python train.py --norm="rmsnorm" --rope_fraction=1.0 --max_steps=8768
Each number is 500 + 50 x the weight over its row's rms, rounded and kept within 0 to 999. Layers, rows and columns count from 0. Numbers have three digits each. The size before them is the row's rms in percent of the matrix's.

# up: layer 9 MLP up, 512x256, rms 0.101, rows 295-329, columns 0-127
# down: layer 9 MLP down (transposed), 512x256, rms 0.0902, rows 295-329, columns 0-127
# gate: layer 9 MLP gate, 512x256, rms 0.101, rows 296-330, columns 0-127
up295 099:406507521551483496558509509458491468467569524502513457545487525475442499537562562544521518504438526484578414560497559373516508527552455542470570640413506496519405442449498610566515532443541434546492408495546554550485523456491553479492444450580486534518510555445514489472498546522460623458460458519423426508496443489469488562579459517585534474527482498558508452553451416504520445501476
down295 101:541431466526548488594459444488482537515435555530561549453505534587499472434444474330404466498471390500388450502392427495506470483513472519518494420509543523476541561457461427509555534472494535413532594484498598547511516557513536532477548574542548516481517495425415531525540482567458502537533447567573511532507443364486441459442455476489443482497510491438487530470532440479458570533466
gate296 101:481582498614553469506476543479523452564535454595569503578486506526395485473564468528514566554526531579569487542522427454466579502545517558400473447536484530510435403565561491515519439476435515542503381516506481525508496527539647508382514432495522469444482519492504456505498540502465485526507531527441497507567532463452402490450525459505548581479517491446458422478378516436562480431405
up296 099:531495484491458405481470483508483623452448531424455503537449487489550457494515546463473484500489503536587559548554530414490520549499478446421652509481527593508440461476508502554520525487533473367506641446576458453564558503551514526508513532409417565497493526492531526456460458557461514548503468535509515472404491436504525518515516462497606442526512605535527463504538479479446508490485
down296 100:417509580489514494466473521479487537554406523598607539488466509461515444608432462494545504554451512570456549570490465542422514513455437514416436475451435591564421565550546538557530471441559564386432517553472535486444506490550507470442449412408517478503530576431511510535438534486477519520419509547447446487453511460519508496486502579654472470514547574457509509545506466496462540458582
gate297 094:430458462509398514495348533549511530489607496351490458524499461484453509506512528521524491486478389490546508486494479472531487439567490535404490572432480484411477409636497480441388512494462566562513491477475528504595512523578504538519524456548528498498492440552416536476512594441546519617538527583540472534461570501506526532463473514459487595416562572512447557354524517550545516552527
up297 102:613556462474359501500539547443462538484530494474570479528447485405480565524492526569494444475528503495448489416504621439507567531433515518474492560525532516411423455394505458460431415571554530569541482345591528513518443423563508534568509445560475487523529518538511536411505559506504494510508563413513517460527509500498531502465457558512526522438442535462489465455508470506515541550489
down297 100:562575493532547549606530492442521459634471459511539517512524415472490486531525512522448485434564513489550467587527460470485569554469518463463521469481403500528399411375453573482528490480521498475444567469477500505517410495426488504612490544438469518445529482412511423544452543497452510434452476488571439433584478493580501409428435543548388445461503451510490502583538493456455436544542
gate298 103:476552415555551452495519543495544545497513422494489478584562535616465555431557497511545468541423481412546502532539542559459458555489428564448552472603486425478574497496428453487549618480555358455498448461497532499424594492532521421449511534442519553564543456358457445483567509613483439479506511591477451454544502480614514398458512496433487453465409487589466469555577545457511438505487
up298 094:484534465457474515496492455486588492543544458484538537469490496453549444549556477535430450502547634536526533489484464513506533499512417570502511533506507462445436489563541502466529488561525519494437523490518455452469458506522467481474582492527514562394449484521452516510576535433604512470501479444459504524525491489423499583597458532533612569550577567471490432536571498491531557468457
down298 096:469508517527433450567544576530455535560463477485444469606549495536505487465457483557516524433551501499450483439393447429420515412461504569414511407473541416495590495484455495574581492519479565458554572539518455562527513433475570446480452526549583484539452452429529532531500426543494500427543533463430496505457470527555519466565492615459556561366474536489466488513512554454471477478509
gate299 116:535480512570469485475580598448530523576482493587550502450578540495458546416618466431512578502517460552536478408569447601500458497523480560498504425539399433560459525503464506494529435573513403494521495464418503467458505564500476493463461555557607502440499477516410491441533467478501506492532430553503488475521575475500512543458432432458441557534493463572410428503487499434365543482461
up299 112:485488533504441465536596506553488361538527431539549431522430503490567513473547559452482479493522491507409504421530453563527506590522497576328487357546489519545423445545477509464557539506477478553523529429511628440475518477394527454468412524528581446556521480555488475417517478538456513601453509548505463459432418461502568484522476509511522541542453521506447495531587501496480486489413
down299 114:530488487472456497584522536568442418557462486463493470583492340446487440525568546607450476546396511444424450575473479517429444579439513547500501502608468469519508493489615542494531520522460476540543519461348434507514515509553543495508505464478528505535437461495547500479505551595519538501472501537490429535440540592526516454593528596523481512568508533546421476507462500596510605469488
gate300 103:514538473519439510432576529462527449508533464536508431524528521556417404503530468494584524474682512480481495395474494538502537597493522514469535465492383603525485461516377455488446490539454420544503394469560491474442478495545478589438535566442534447455510498559424573581541518515496542525484503548488412607473559418499522525462483550521548560472499570506546435490493527457438503515468
up300 094:517472495507502515487604567528497511554442554507548569474411431459580544489592510508566439555477559534506494595526557496475467544522470581478463456509510474572539483486550464552446572524537477486504555533509572602507521477532500492545417512477580473475429504459470354577432512546488392436491409559447500557537544484510596438425515426533473559527443451527438528457559568611419535496452
down300 098:513530539508432554588451452466487471501435426436547519544526510535507499484497496432524457487514491591538457414388516498529476483469467455591431463495497422515523487514516413452537431465502539470496544521436438495488593510514543528442399534530480413431571453517471552529483521453537534470525526400491471523586455517619545534535517562294586449521473512450464469508484403348526480490459
gate301 096:565426462458507452476408580501524517467441633435376435481469537489485548492502411488439483496447513403562541470522394551478586457550543486435497417443496462436563493530568493523459585449441650545466464430459418522488525602432566440488481461536531525413499533530489522501511459489555484571545534557464480530522396603532477602462486522466474566483551500445543556482503548495571518533528
up301 094:456440598511513511525476602482558422464514429492543555504505445546443467570459493536532494490504426570555566518553517507496456538545584543484461563426456473557480385450492376420497474493530503370465566432514562540525544561508488503512527544473464519576507443513653428634499553409528573523560446502500535566554582471513499510471498453517541540512525501473466532451507581509499540515467
down301 095:567499506535546430486492505520500596544479522451478445473462505494468492381575575482467557529407565504558394509597419572578380550533469530486539445525463497569367469607488496527476419497497550532566515514525554437359413454515465530486555435496509524468507521449492387519544550541491465538481509528493495520420407530535519577542479553447445484566466515481437510555500477489457520457486
gate302 093:519570527515465434481526490459414563498533563566578517603403571459479471585488573516516584544511534438441353448495518466443536484406531481488456559483363446484524470499540501480523545488527543548581539440478503405449513585503441458579486546527501471546446560480571437462483556468506443387519559473511491470462436590456457462519485497500535449552560487453604464454558480468533446560525
up302 092:457502408497594548466480545541448568421480516521423495572528443485395536468518549496494500522536471467451515551566410533498539533554533524394538619580465520547457477500444468468520566481458511433573511562537528451520489437374549600409478489445557545525499393402401487454454510591443517496502547500519502597519459526526495469413572499472532524516512555585515478502372537453495411471500
down302 091:512536620517485415487527556415479527521575477478500572497485557547542562555509481512460553464478546496422434564477524451521454495465519502532378466495456471401523493479540537498469494570478487613511461478483463521469521533514485479572417540571420512507525557592522421491407528452475473475565466459505444383474554588521480478567471475633559554511526540497603435484578433529597540589541
gate303 098:450542630497494528527511516411516471493463487578452547598535589480465574435503619446544449507509443473499481460563471542482545512436463524443464429375475517500502539425481483448548484474451570394476406444496499609488478555603505443413519396471555592480540396523477429619432540459532558536553524469482507570511502471499532580556526441442525430466450503498452487443531581442508494448458
up303 108:496429555512568525416531519508549464504524471534530488506536509514492502462560540457459504543371511437422480496468467499443555496495471521413553472531466518623556535518466469432504544551483473520513451513447567562458493511498386467475506450478556446497511442506466447567499533457502509534467524508491504480602491512510510618480523426504479542520499480484478603509501559483508458495559
down303 108:513380515514520463384480574459490457513548568584540489541518418566484479524553378520472498482515542518509452460526517573488476579546467446493588462567534494567483515577491492482442585454533512587532504572535661440494462551458466487560487490519521549488480570492482494507497578515461378450549564564445531478535391486506570566482459478565506567516501429491489470595566495515467509405592
gate304 099:474550538519520498492528519579564506592541525439430590460533500469515500428497468513484487489488499491569496510449466498512507512524529450513596610507538481564375477452517442490450531543397458547465534446493599484454602491591491462499533505510560562485552484498519513381511488502496483637494517539591517483518492505477452559541509394465490499554515475470511464532486464465528511515553
up304 102:509484498526597554502510409446530478541524549540532521470518562438530427546474522613500483491579496566523481396521528517424460497491476557504520461504580541558433484510530498450567469535523501463406502460498514488471461458582421458494539471511440564482519508429496495609350559387510543475568518407359469518512428503486503588532521519529514531453425390584492576528594531526426471463450
down304 101:503545598513505489420434449495468484498486473573498497419443518550494495643505574577483490584589481546559515429561517543464511484454538478498460556518517486555481473531453594561507453497493472468516556485494474498452481440512460560601541452544475505526513487516573517519476468379578575447504570441501480532574480519547494580427517435413530498504569584427558512517525637515454490531379
gate305 107:508447532442481520425505560456400507542490486449515470455454546449525478574545477469634475529544505540412499534558411526461448517460515446576552410518472529489520493573560459502502504506543397569522552470451459534575466497547489543487468473486515486475575485576472519507545563438534452495370464500590520492495532518522490488593466409511457518568394435476494490536508546535501487547428
up305 100:473472506569495423397450629439568444577542550476455462563490447556531527526566534535561474466486546536519520556546440469489459473439489428527568416514436553421534485496499528480520513490563463504479467443441551531577412484426436411472401571516455553459479531519552495489526492473517506477396498494535562420569528469391556517535482515485459511508471498449569608481558525622515436476471
down305 098:594560540525533537489528510483544542511490568566545542492480455473502438411511495439524496490577471559475531447633483426497514502627526596520479498517427485486503497493477508539441495465504542483612456495539550459410534569478446548526582523483534379460503498507446591524543455515493513535504466505491450472510478523515513434501594542414532512550471516502484419520493523440616604524446
gate306 100:509463487546532446537537483441460506343539500447483457455508611460553432474448495593507528524544550551472538482554470499481504475482543382507523428478607498599553562495537414392465433475488475426370527474577432430465507547480608451505435490481497414410428514568413458519499467531444552493551549500538455519467545464503473589512504572436497514547507463443439531459494517523583458501448
up306 101:457542444497395554491433474518516573535466474466523418504481423509506459493529422434582517577395577416432458546400478528546491476352527426540580475526501548444549552483415497438466577572514469500481525592528492455466532495413514540498476448433427522505461443444527485508595475562499525521593477522517508467484521414598537582461451586506458501539487538479522516465487535478533518318538
down306 099:477472498505542428402498534553530439485568485573549508573575444535451590503555479543530450537487496516479520487537444527443518543616513577445432532502500498482487528544533520473485492490511482492486388446387472521573544495519451570518518443550552566510542479508543570416388548489472553441439477529431482457489581515607521474509485395575490569504483475488523465526496423556499562494515
gate307 104:502437525491485571535536538441504528490495485569531537530528547471523594539464574462513451441487384520453543507487540562401512470462453519480536482482562546515416480486469430492514612521552481382489566408421456528438544469463637493475519466471558482457566505560432473476513525524545525419426456468556496545535478530574510548450541440441470489463508626577496503521527496438507512441471
up307 107:518482548524414541544500411529477541529561524502477586552501471503533470482428559509617531434485640441438503551539443517498512515453477530443587495552467544479520455506520493544549473472564514465542552435505430534498582531497479468536522438555381482457527465540448457484443554382492523479560520478591574512472519509497463574508476664524439433444491487456478499489512485630518604508452
down307 106:495460437456409517478516482415534465427499579443473602504443510417514429531463532471432439445485525581518502482458459396495563536567538528385462599474425574527606475476447404545477498538579566498583422482480487536443580511508477498511455438508497445523560460623404418557507526508487547490458491547436496488446483556466436506477520551496576555497447568523450470526548535523506538547486
gate308 107:465478551523539514573534545516484506479427539534558415604493602510590468511549585477596491577516511481465439482529613523516491560501520517416540544546465514571478538473481549512516579470465522562563539488524584471528445443496533523543424497387555604523498470482516488432598506499585468536462448580501512514459516502418450592439544498419443478481515417483460548538589515487502478553456
up308 106:439491425517599581455537540596562564475468549495487479509533544496470520415561360497512473668526531443595437523519533468564465515493560504509553538559454470514506504478501481558552523537524510539445515510525586527506491565463465473562487463452417444525558537559512449517528571462578467461550505584506486549598605424450450532528604531482437403485514478419456528543540529468569470531485
down308 104:501442415518458560471412465505475525554518480500479500462625433495439528512437487538458498488542451512601535546476479425469564561454575458555505482603488454480432536594540474443538449537548446499426468479523481451467496631464482449541451490522478512559577475480489462505455516570543418441574538472486526427487510456621549461525484526610484457505523531498527448462464530550610496506476
gate309 095:516571433517431457564465464503535567431517481581436574501500465535464513450503471466475515472546432436613451487522463486446502424560473451504548399569409495472541551474468526548469466395444593611530481505470470555552476463432476517485429520610464438431489482491498461482488424495530384499455558533532551576514453499530443480552517498525497471438552480387447443457512481529523566454517
up309 095:446483489594437495466506467533513544581509465533484580534528515540497445510562403545483435626528490614418440442556519457408489545472495440509517455550407488494501505456480621604488503513552491588527516557386450591625509511510544524505452498535507461560457545580431519417559484517473377499415476527444564506542562543542466448484376551523427485499496515543546435492576442473372510373502
down309 099:550584508499533546476587503445524565459493481455509507516446450521414590527406497475462559468586547503507482561455458611535471388549485541498439460529528476464502537529543572503560468530522432504467531423551477525515483389593386509559546541517577408434526535467488524489449548428372539512527459474512472531443516456541504526462438445551547518486473531541468588475546537518460493500579
gate310 099:480582442585521462484418471523580482531603462479485464548558514521447405474433451432539515527453463522527511500488381508567498521572510459452531483508545551474466503566429453490501515565400460420450415533521574474581554508508522557449465471428545507436482468435452529498456539510587515521426501448520489534514484485512440403468561572504566546515579521447555473486455559427628445461492
up310 095:465566506562489484434615457463404496444488462468542498519472505493484454505499414488437448500623591565495522434487414545454536568528520552493532469513455546529475462406467524565539508404446460594484487489509525484547574509496542480553489472385527495566569398475521495456483523483551477462456660450528547477428568523428435516550513421509481435563549517557525422456468482557542520487542
down310 095:471458441591529496480464497523516524543558552468427453499514411586455455543534475454473596549403376591441510429430519483597364557516427531485525458393570543583480496546464386404539504537503409478522457556499558464426503537516459517471548437458500523431474528491479467480507505618464548475533517450565497477500476477478536455522501546615506516433524498563554488588486484491551497560583
gate311 099:531523532506511479545540443532472392421480501475519425500562534482507530424466473495537552540562482519514469479438427577516486415502536479400477397550475497552433401505473512545463554427420504422464476428499497420573480527420512504480525430470469420510383508443518470429484557483577493448558479504544539511477440533405575550546659420456610597477536457449471521480553505477570600545567
up311 099:470470470543473503586426531547622555468531519474447506603539479513573416483553504464460478457569560511571429445475549505497382529512476443573497464444432468496514549535595451542420482478454429462450489527457538546432537514517464572440347469502543486499447481498548489425504617443566448559436508562550530489521502475472405466493514624485539477508485426473540528538425433511501522531510
down311 102:547484509537552593484554483612570468558611466449517543480533431552512477475496492528502549435504478556500623556469608467443463535485454455493570560535411482479454490464492480531538490525545565432480515437493513384501504575525477425507442513527493511559557456554574574556481495453439479500486551537478589468562475479490473422602532530603422451487569525477592488530440545533429599502454
gate312 094:513493489568457530612507485548571500511542502459535461626502552486504420453610533455438543471499530524503418458490495557551511467446586372446587495480452401531510507425545501488475545516523490554419423421492567551518569507494417607417592543534448480477494552448521459454627519531442571566539511536505570568573491439552453442466454516377445492496504558538513485472528548530426496517590
up312 100:552520498437455559508532506580504499515488489443543490460543468434545364523471504438486523512522460492541453550460479464479543499560553500497490468622506481533555542479454541535485510467494509596481580522419530599557500488461500508535580496498456488438597482530506487484509550544486486609605480531496535528472530461482447573531560539543528505477414525473520506599469508505447569457494
down312 099:419478526484538509492485464445475442484511442531554570477558467486542492598479541519536390541502501449449573491585535489495486522502396521610492408542543565540467542530426487500491512459489535511553568446504434504508358526507511479523449481503599598540478420540479504503346481522589489515501499514508397577470481505496599543554455463562511591479511535502461543497462450498579530573426
gate313 107:458553482451518550489570527457456440449455470516620490556607466470475495539499541489576510573481532488507477495527528598534355538447482459488563412463514487528445508494465517527558437492600431449438440496545370442476556562483538551451438400493503408535504455527482428511539537413540513460472523430481513522482531408602503538474527591424457468436473495524481399444537507489456561439446
up313 103:553472474513515532342483535488464486418470501547454537563530472490495443536473403489469504517531461507515506446464504543460484574542593479473502474457566478578449523501517480482456559430483538478530442486590441440524451475396555406409496537517516564587430488533504404508494512483418399501440466520454539614485487557514503538488540465539471539493498458627500500499471450531442403502650
down313 105:594559623577518532480468449583563507458429485519435494434515467564439459481529516506476505534483509527436563535516496367553559494488537494501444528431513418489518593314491445487479600435387555486498488412564469531577519449550510447462499593494532502392563461424564541554493496492559562505536505456456573580540493427441548458471552449537577515468522611566619530400537497458438425508528
gate314 090:565509496632483484506459520417486607440473507505511430543453478586485483479483558477538511541499388468515516518478476504503407528526508452544512447444485531541526556512537457502597470528464516457561511412506400482557430469583584570481436495580509611480557582435510499479507475599520528458442546529537537540351476491510541449504504498471482523508508515567421507485480438486588548466534
up314 107:553524477469571510498513480529576516554474581506624505455545480564559494557524498471479580524477523504530442449394456539468478529423613517521478528509448474438538484535559480497541481458552529514562506529479517497516495375539376557540500524594548549501500590473589443500607456588483515468562522437470381548434582488476553531576488481537438591524478441457408606465475465509513495505532
down314 105:507489528450494442528412477440564485530476636575541561527440360440473601503561489473549522500538579451498495516433442513512528500488499547542496515487538486470529404461502576502466405398461421561541536519569511518484601472542327522520519510471513505515512553465496525446509549493461410553476497486576425482535474443514447540614476487509408456496489484461525468564515530512396431546491
gate315 096:539470534554419478543475513448591570527507613518510523571457557499486579537560460463440467506526435583491488463497446478509424513567591425405553478488467586450507488481512497505497448469597520522524522448421472503542564596428608521431456467589548505447513550570484577455542513493479475525461543524515480582550515476509371508480542513420547500483514438458459469532542503511520425570419
up315 100:474563453473507428476475489478521503497391665466559513556422490510534572522562461464439495529402467469462477474436518478488408505487469430442485538388583509479493490559464599542494376485521518528561522522466486583520462510426510555570456446514515478556426566526574539414497556504471461449508552513545538480484481498486482491528581535535430504562511541466486595503560465504612409496449
down315 103:436522398506571569429585525457481399437434391492502534418533436484468443545490523497555447499421563434493448452387577461545487527528518504548458540503581460550541497499488520481442468473501520440593450489509461512577392363487442457640519490457506486481355531504517419450465479606482510428513471503533511465507457590474614502552497376464524475542546494573435512490555547513494496420484
gate316 103:474533544474543465487495536541567568510455401564480488522495495566488415488557529446531486475496369466550467548473467473521490455546533519572569556559530488601491538511385477440438488414440544540484585458483537473577467422527539528501513521513506558546438432424568530549475484520489531516512484494554472610545552463561468532444575488480425455464463499456437491568435524577553453423490
up316 101:562548508457496541512435573417489525591497452550449566482564480547565414456496550550557472486468506515522456426451515513500479492381514491491520453478412493617474497436540509533478513490519607512416449502535509518498524463522545429500514520472519528480341473503576460449473553461452510537411475575435502487396460588475485474452551517524337493399510552501477573482477469549438494478537
down316 101:427528549507428554505555478456364463469488586498512511550515408532460548445448496567390525444497555454481497547559512480494472491552504463473390471498414546403494466454527568544490481515460492521519560505479450518519450464527454529465562458518510542462548463459430487413548535508530500524485458472513540441500524490500485407462507540584509547503510506407497463468525557535437605523505
gate317 106:469502509535360488502495633530482543426480491517481498483516445506447440450571604415493513492529440443446472452494496507400540404493498566498527552538468480463459460411507492517539522495490469572540564454480519515562399571473541590529514468430573502545475481530510440467504494452533607573468467561521581494578436554506423445478523575495472439494441493476450490442458543517514514541451
up317 097:546546503553405514481540476525373520525489550460480471444481548495500604572474512471504540560516584445456471599459530586534525463486389534512418493517498521493545520478542519559483589545610573485457526583513469480527429432443500506527506511542560516493489451514537443570528550394375562538460523443535517497465512478493519468470553579478448441501482517441515498545534538527470471534445
down317 101:527469549402500558513434466428484535512455489393529471610455504539426503504466538536493446480500603545554580477453574500543453600427499488552455473460514495491592464541551537439488419497429444472508506455543547531432592550625525481462549498461409513415495502513441414504531550490528414499469519536505495567475532487534566541499412518466483515597534504485483434410424464522523500495536
gate318 097:551539595494501509452424579448553467480476475543511465526530422494526463561527555496652526487604494441468501512499485502599404491475546536440495454561463561526546485508471551446565496460517456580471515487458520502521421464485477441426461461420375465468497437500521387581575470558488565460554556517402546575493609563509547551482572522510546498408506532460432448440497561483508561554487
up318 093:495539380488480443410508491450451599378464514511497572467445504420470463539536524460486514440403523396541563468604502601463505475468492557551479517506545471534407538464490500553546556573589431475489508556565547435467473524581473519454577540550589494522469540502456582548530424481473429564462469557449466545555457527592527485467435481498534477487477486500481518524477413527462492498557
down318 092:472555418513527498525472497507545421618517479482568521500561441488493539520511513434471503477507502589480528428479454421542565545430570507564497470467487578514520511475514504497501468477491536497579512485601426470579573415546579518524474552515443516511509448461484497513529477474498503505425605509566464479442511554435574561585561461511492472517528511436473488399453571514560502489559
gate319 098:501421524496520481480512503547463441453455546517480562536392518463508487531449518497498465485558521564548483489638511479374494314567496528452526516509375498463528495485513501565518526495549503563394518445454509526422532575547448452465460432458488494425520564498511508533537476424505575546626429554504479523493473538536530540523503487448477492554416414456487490510530476512451465517433
up319 087:457491520535462548486520460565526465461413499546425533513365603502526557506508504496465527466621513573533462522529576526480490515581534435383473444417475579586518459559552481464565463442514456466494542492486495536490451545550514384482468453505530475477549478449487436489550494451509508531567532540529562456475491517436482468528465400415518433443524462505413520477588575402434591475406
down319 083:492530483527526422462462532478498533612590530534460525503602442468465457456548547551562608556414487418531534516458514546491461512425504543478582478507495432439499561399431449489466537563512483564541456534544461457481487490435505482517425516564430465473437566487421458521493519507481517452457501439520466521519485501516455504393500503635533526510471538470529474501497417518506499455593
gate320 128:468478594592467514506453569483552496482504491474419441550463620571450461539480467429453498464496528576528495424509461474473514544516430404511556555449486597512448486528529489449494463480494469523489489451529556419601459530612554518515455491466485517416518431466534434423507526481510490557486411575485512472502453531502514497476373583420453535481527475531373442406491593551534513553493
up320 166:534531558545511451473533531537543434405456438391518469504453440506475518563480542482436470436477584550504492424499499419489554500501425463407544596479521456388457501569513440419538447534460451568481519513539571465552496562602502519504421495482411535452555508464500415526494452531505470475523504532465380447496503478426549489556395536520477448503505448593472496480560528568606470578493
down320 119:476592507541493449483533483503544474491506562391478542574462470507466559588570552506497495526539574507469477470509576524587469580551450532385594525464608506426472514543424541428527551540489477492583569441609543537512484611553446550436516554510434493487602454513475457503487488454499477441530562481512424456510409413453508490468495489647506378527552531537526517533578518463527513538503
gate321 098:506459492457555477528491533483532552509560525524504563566546523511498509510448472470463510552513449538569522501477483555518423514465523539569550524456633558439508447475398426559509470481598564464521528578574446537508472582547570549465532542519496541521515457558518566519494466527448539582477511546459516445408558458474450482430482563490522523534493441460501554478484620504528503560541
up321 099:513487468553511489521465590479568510553490515484525552527499463509509498484517458432475516456600463451560483452534590492467516415481538513518543442464429482441529440532515498596469476493523577463502511507381480534388528493530492514513434420440459476465539374435477564493551561473524475544606425430452429498444488475580516418504495526496538485491563493483527392477494606584542524570454
down321 100:451574439553469409592544611518473517437447554473492433561531515549570552545511468434491525510440569482570495468485581486508421538527499526455487507490556442577539454476487530519536512618499368534515542469531475573581407539460547510516538627529552542481481523408447438550512496540538481506546542432464408502424550417401432494480540484443395507452446464525543514468479490528440522468502
gate322 103:499557598569501575603492491470467528522575538560529520525512502403461435537472555530530479469502613591520456530474587499536519541593489558504583526527530589563500417488525463499510405578485425474471444455490491519447558509550484507610512477508490408402521542476525500544422582439505559436456503449548484467435533438522562490523494512447517477478442468480485459505481516523586468534527
up322 098:542478496489468534465552381517520598504431442474457476490549524449558444486447547562521536416444541459493463475489552455474432463357434370518524505558515479479409510463600546554479522511550503544509541402489605495462505494519479578492451579497367508565485463560512521402616492518552505505502561511497495421559541541484468490509458560495514491510427568589508406548464460540516491514544
down322 100:491473573460566431382549481426558496534432578418556452543460473493530510412438483468457481531510505427539518519563525501491599398490538575464461482573455533537441459553589511581437422515475473470543456566464474498368514484578571414502451471544463511457504529525435446610491512562514468566463465570505513456366513583538504450512575532580527586434519475464490534497478593519534521374424
gate323 097:421581499552519556550462472535528570377457520455499468526584519499470543447484501517508486538389509542514557518602473523482415467440548440422539522505499462473474498480459522559540551548457562497525523457549413437586510513475544559506469451454460614582462405447510532510518507450457495609427456546549540458608547547600381462497507470456492514515508565542566419523504402440602441467474
up323 095:622516475566419472403577601441409496491465532529533505450482425500428444570588428466457523478478496557491478514488488583412444503521503521465469459472523548479501491565413596525515527475405490504536431467543462504465457573497625420502489516515560469516493471451377499434572501504496435552445508567536486466516426513470367461381553532495461577548525481598472506441554497488494548476390
down323 099:455562593517552452552543435469506503472434581505458494541572562532520532405507525500416422521452476621507475574531496539517514439464559420518500556480561428448409536471532521515610491398481570442539556501483454458538577460501510559590469572491478543528481458478511565505500502510551514567444455601548502532545548477519526464617540420365436445476527478579551493436510390525502468437502
gate324 091:439520517542459508463516498516492548536490463524489410473511593534449531552536489541510556459532499547544560446479544584474479551502462510488541476486482483507478444519569521412498493466477468442508513473472480521596522553506522542559460504489457538541489475472503388433527423500480467503495475523490589506548460537480525527483523530504431574519503622473483562410649518545436453386396
up324 100:527471471505523509462404530453525545480506441473459456497508509544538535531516473481547418550510513496497551512504544485584561485501556511498493459601488598546500471551508515533510531479490417583505586533399528538479503387485564547400433431508500531489557491560451585475544584541560409498525483501488538465499521436454415476491477543536545400433573506470464490497490457440539667517480
down324 102:518565437421520560514438494505519534507391438528465502419527588520478514543575439498390441533471562531470570484506505563473496551575524448462539424575495499472474492565489540452582494483491442556528522532565560584542479445472514563474496492493497563515527584486481445482485562536487367434456478523476573419531466541457511502510409580320469448446573496578454506545505523484532556463443
gate325 094:447547548651529517510522497518539469453504498482430535569508526447594551427461507499498534479544498603670523624545537458497560575622500495479524502526563487591440482510475404414445504460444507428461355459462607510605508510571574399426509534505468562408458521486531470504523571516493516556502449436524531476577494468529419490413487414507465436537489549487453519510482550503503564538513
up325 094:485423561453436514477465564501600569432421494552435540481494486454442547474555467480512485480606473599517564448535501494538458480499583540452409578446442452479474494526527466560442519492499532443516545571438449438432444407490491552406491546512518485514613511556419452451549474426478502519547514499573475544563564473504516496495505458421541556442512486458561522518475558427518526554529
down325 095:473513451581474535548465487636524525421397541530438533448592502451529508475521476413581521426544522559623601554534545473565495509442547509459487498550525495492455516481493490474469497444542553479527441468465531476480468421544509531386576436510436571440558420541491469481474526391563595478535495516639524599520573424508460484509502406365544536471462553495499521566429536491540533499586
gate326 098:509527409498623422562420474522523529502500541510462434554513524597418482451455506468465508407478521498566492571551463522581530451489502424543550468439509397499443594517543451539422487538409559501469478479541503547580505519461548446466495503513489504490534389500522493505545537597538492444592573501484468558461415456593439470616563456467546485565517439403556644460463534540638474468489
up326 094:463449488502512501436447440568526569449490596557463488461486503496508530522603459457465505592481546485493447413472339455475426457485486480507462480450448458466477598511475551469470502549532495557473533602540419503565512544510523573443435604571537550549588571547527563489530534491450512422516546573503446545582494467574469490631480488556498446519565488433563423613432521514524477572468
down326 093:492558584528413541544519496515487494527490394467586455463599531431509469528496519587569532477531485471471455561491598417415488529527528581461526566454463590600600418534460482506536514408517549515520465416496584529479456491578461512537536477494498453468488577499528528536384432500473460534499483458474517405481571504456546492390483503454560616425477574594437516471566426481402526473396
gate327 097:583494463452490451442449470480522526467505526494540450488561599432466523516601525524493503515527544558477513487478434549552446483522498485503516463490499474504427576567426492479508585514494456558600486458560627442525402476411506463460519589538549539456468557382489433497493411486517491503419481530576540475531489429468581472560506527422443497472493536596520425500533483445475442453474
up327 100:493596533489427506503555530508498541556416525652423489532567533500553389521536426451595571609557518410518473414427506543601470498560584448483552514589474460489425549519519489444466568417529540474518449560516452497557536459509588518543562510553522459443478446483479480503576546491469531512535476563579524575462570412473502478499494459542509534526473480448445471544415473508464496516600
down327 102:440443490487447543438417526490543509530503440454485522468432519470482371555496453473521517487439425509511446518390576579523478489550520437454477514564471513660500530556454543496526494487555462447537486528542480416492518478525421537514536436560519445479427520460507491550476465497500531397430415584474499526519400471380540427452502446485457551463479495547562498510498487480444556536560
gate328 095:513449462559503531500478550440551514601432420616485480492526463593448460483544469485459538494495451478535551409496467604513413521494441423605532483422384507502426513451504557570475525595476502487524459541429444480463551463503568481494582445485565493528445548485511496515496469519578516443579523503446453547499553484532575576396456499464494485409431514580465511418483435475373525492554
up328 100:586468498535455489576509545522435494552362480560482559532513426573530539495537431527412529526461519540563518467472520564522536534601462503563484468390519534547542529497566509533490510619468606500503518642509558518447479448458488458506502613440612500570497501519566473491522448430473536539580522475439510531515546516422508507441493446579474550501521493544446565441417428417447482526598
down328 100:453438542471442448561552514467435470414471510408478619527461476431531586562384502417505441567554530569467462570490534473484554482570544497382413503435563506464515491553511544595443459474535526528496522557559571458472472521487430551567516586456526502505497535637479442549453597504401476625496564563528509454593478553493508483489553454436517444538517482445498546522498538512496467576442
gate329 104:460508468464488438509463562494470540536594468535519424487433500530463475594477524446505565503475471568505509500546506440435518474522451487468459476521529569473547508403509502477527458518467521525442460450401458553516487457572514503440572522572538536476449493514385402447532513452502514659535487600468557497469485570596407489515555482439452420464557468497460457435443497439524519530384
up329 106:570450431525522588504518515535485445494503411557498415433467497552599433503516479498640457505428470562484428515469438499477497597497504543456599556526590540545466450549483418451486454472512375544442438514491470472542504551434508515529444399488502437494439511502495507453581587439511497471528398484496531483520558436479443569492475496483369554518530412524405551547546471532422454556475
down329 102:484507518537529590451517470431608501575404537486520551463453402487557431549533474575441555525552540501452500550550473569524484565513482507460503481577430544548517521492572528429488591414570443409510393522572490490513564464461507467559450482525521550505527552527511511358558511534542482544458536569541566455458562546513449570526551508557474583507539448548557475485620432569572488566464
gate330 096:536534572509478591547474508470553540478568558531511651449499527465504509511487535582498504392578522495533492541547528454515470387611458545478550540411440500452504435524532444453578458516567527469543529469486593486417559533531552539549489483546516498477489598465461430472488458464452495463526466474470460515509528524492486503424565632512563547369506511480458505505529417459483490563514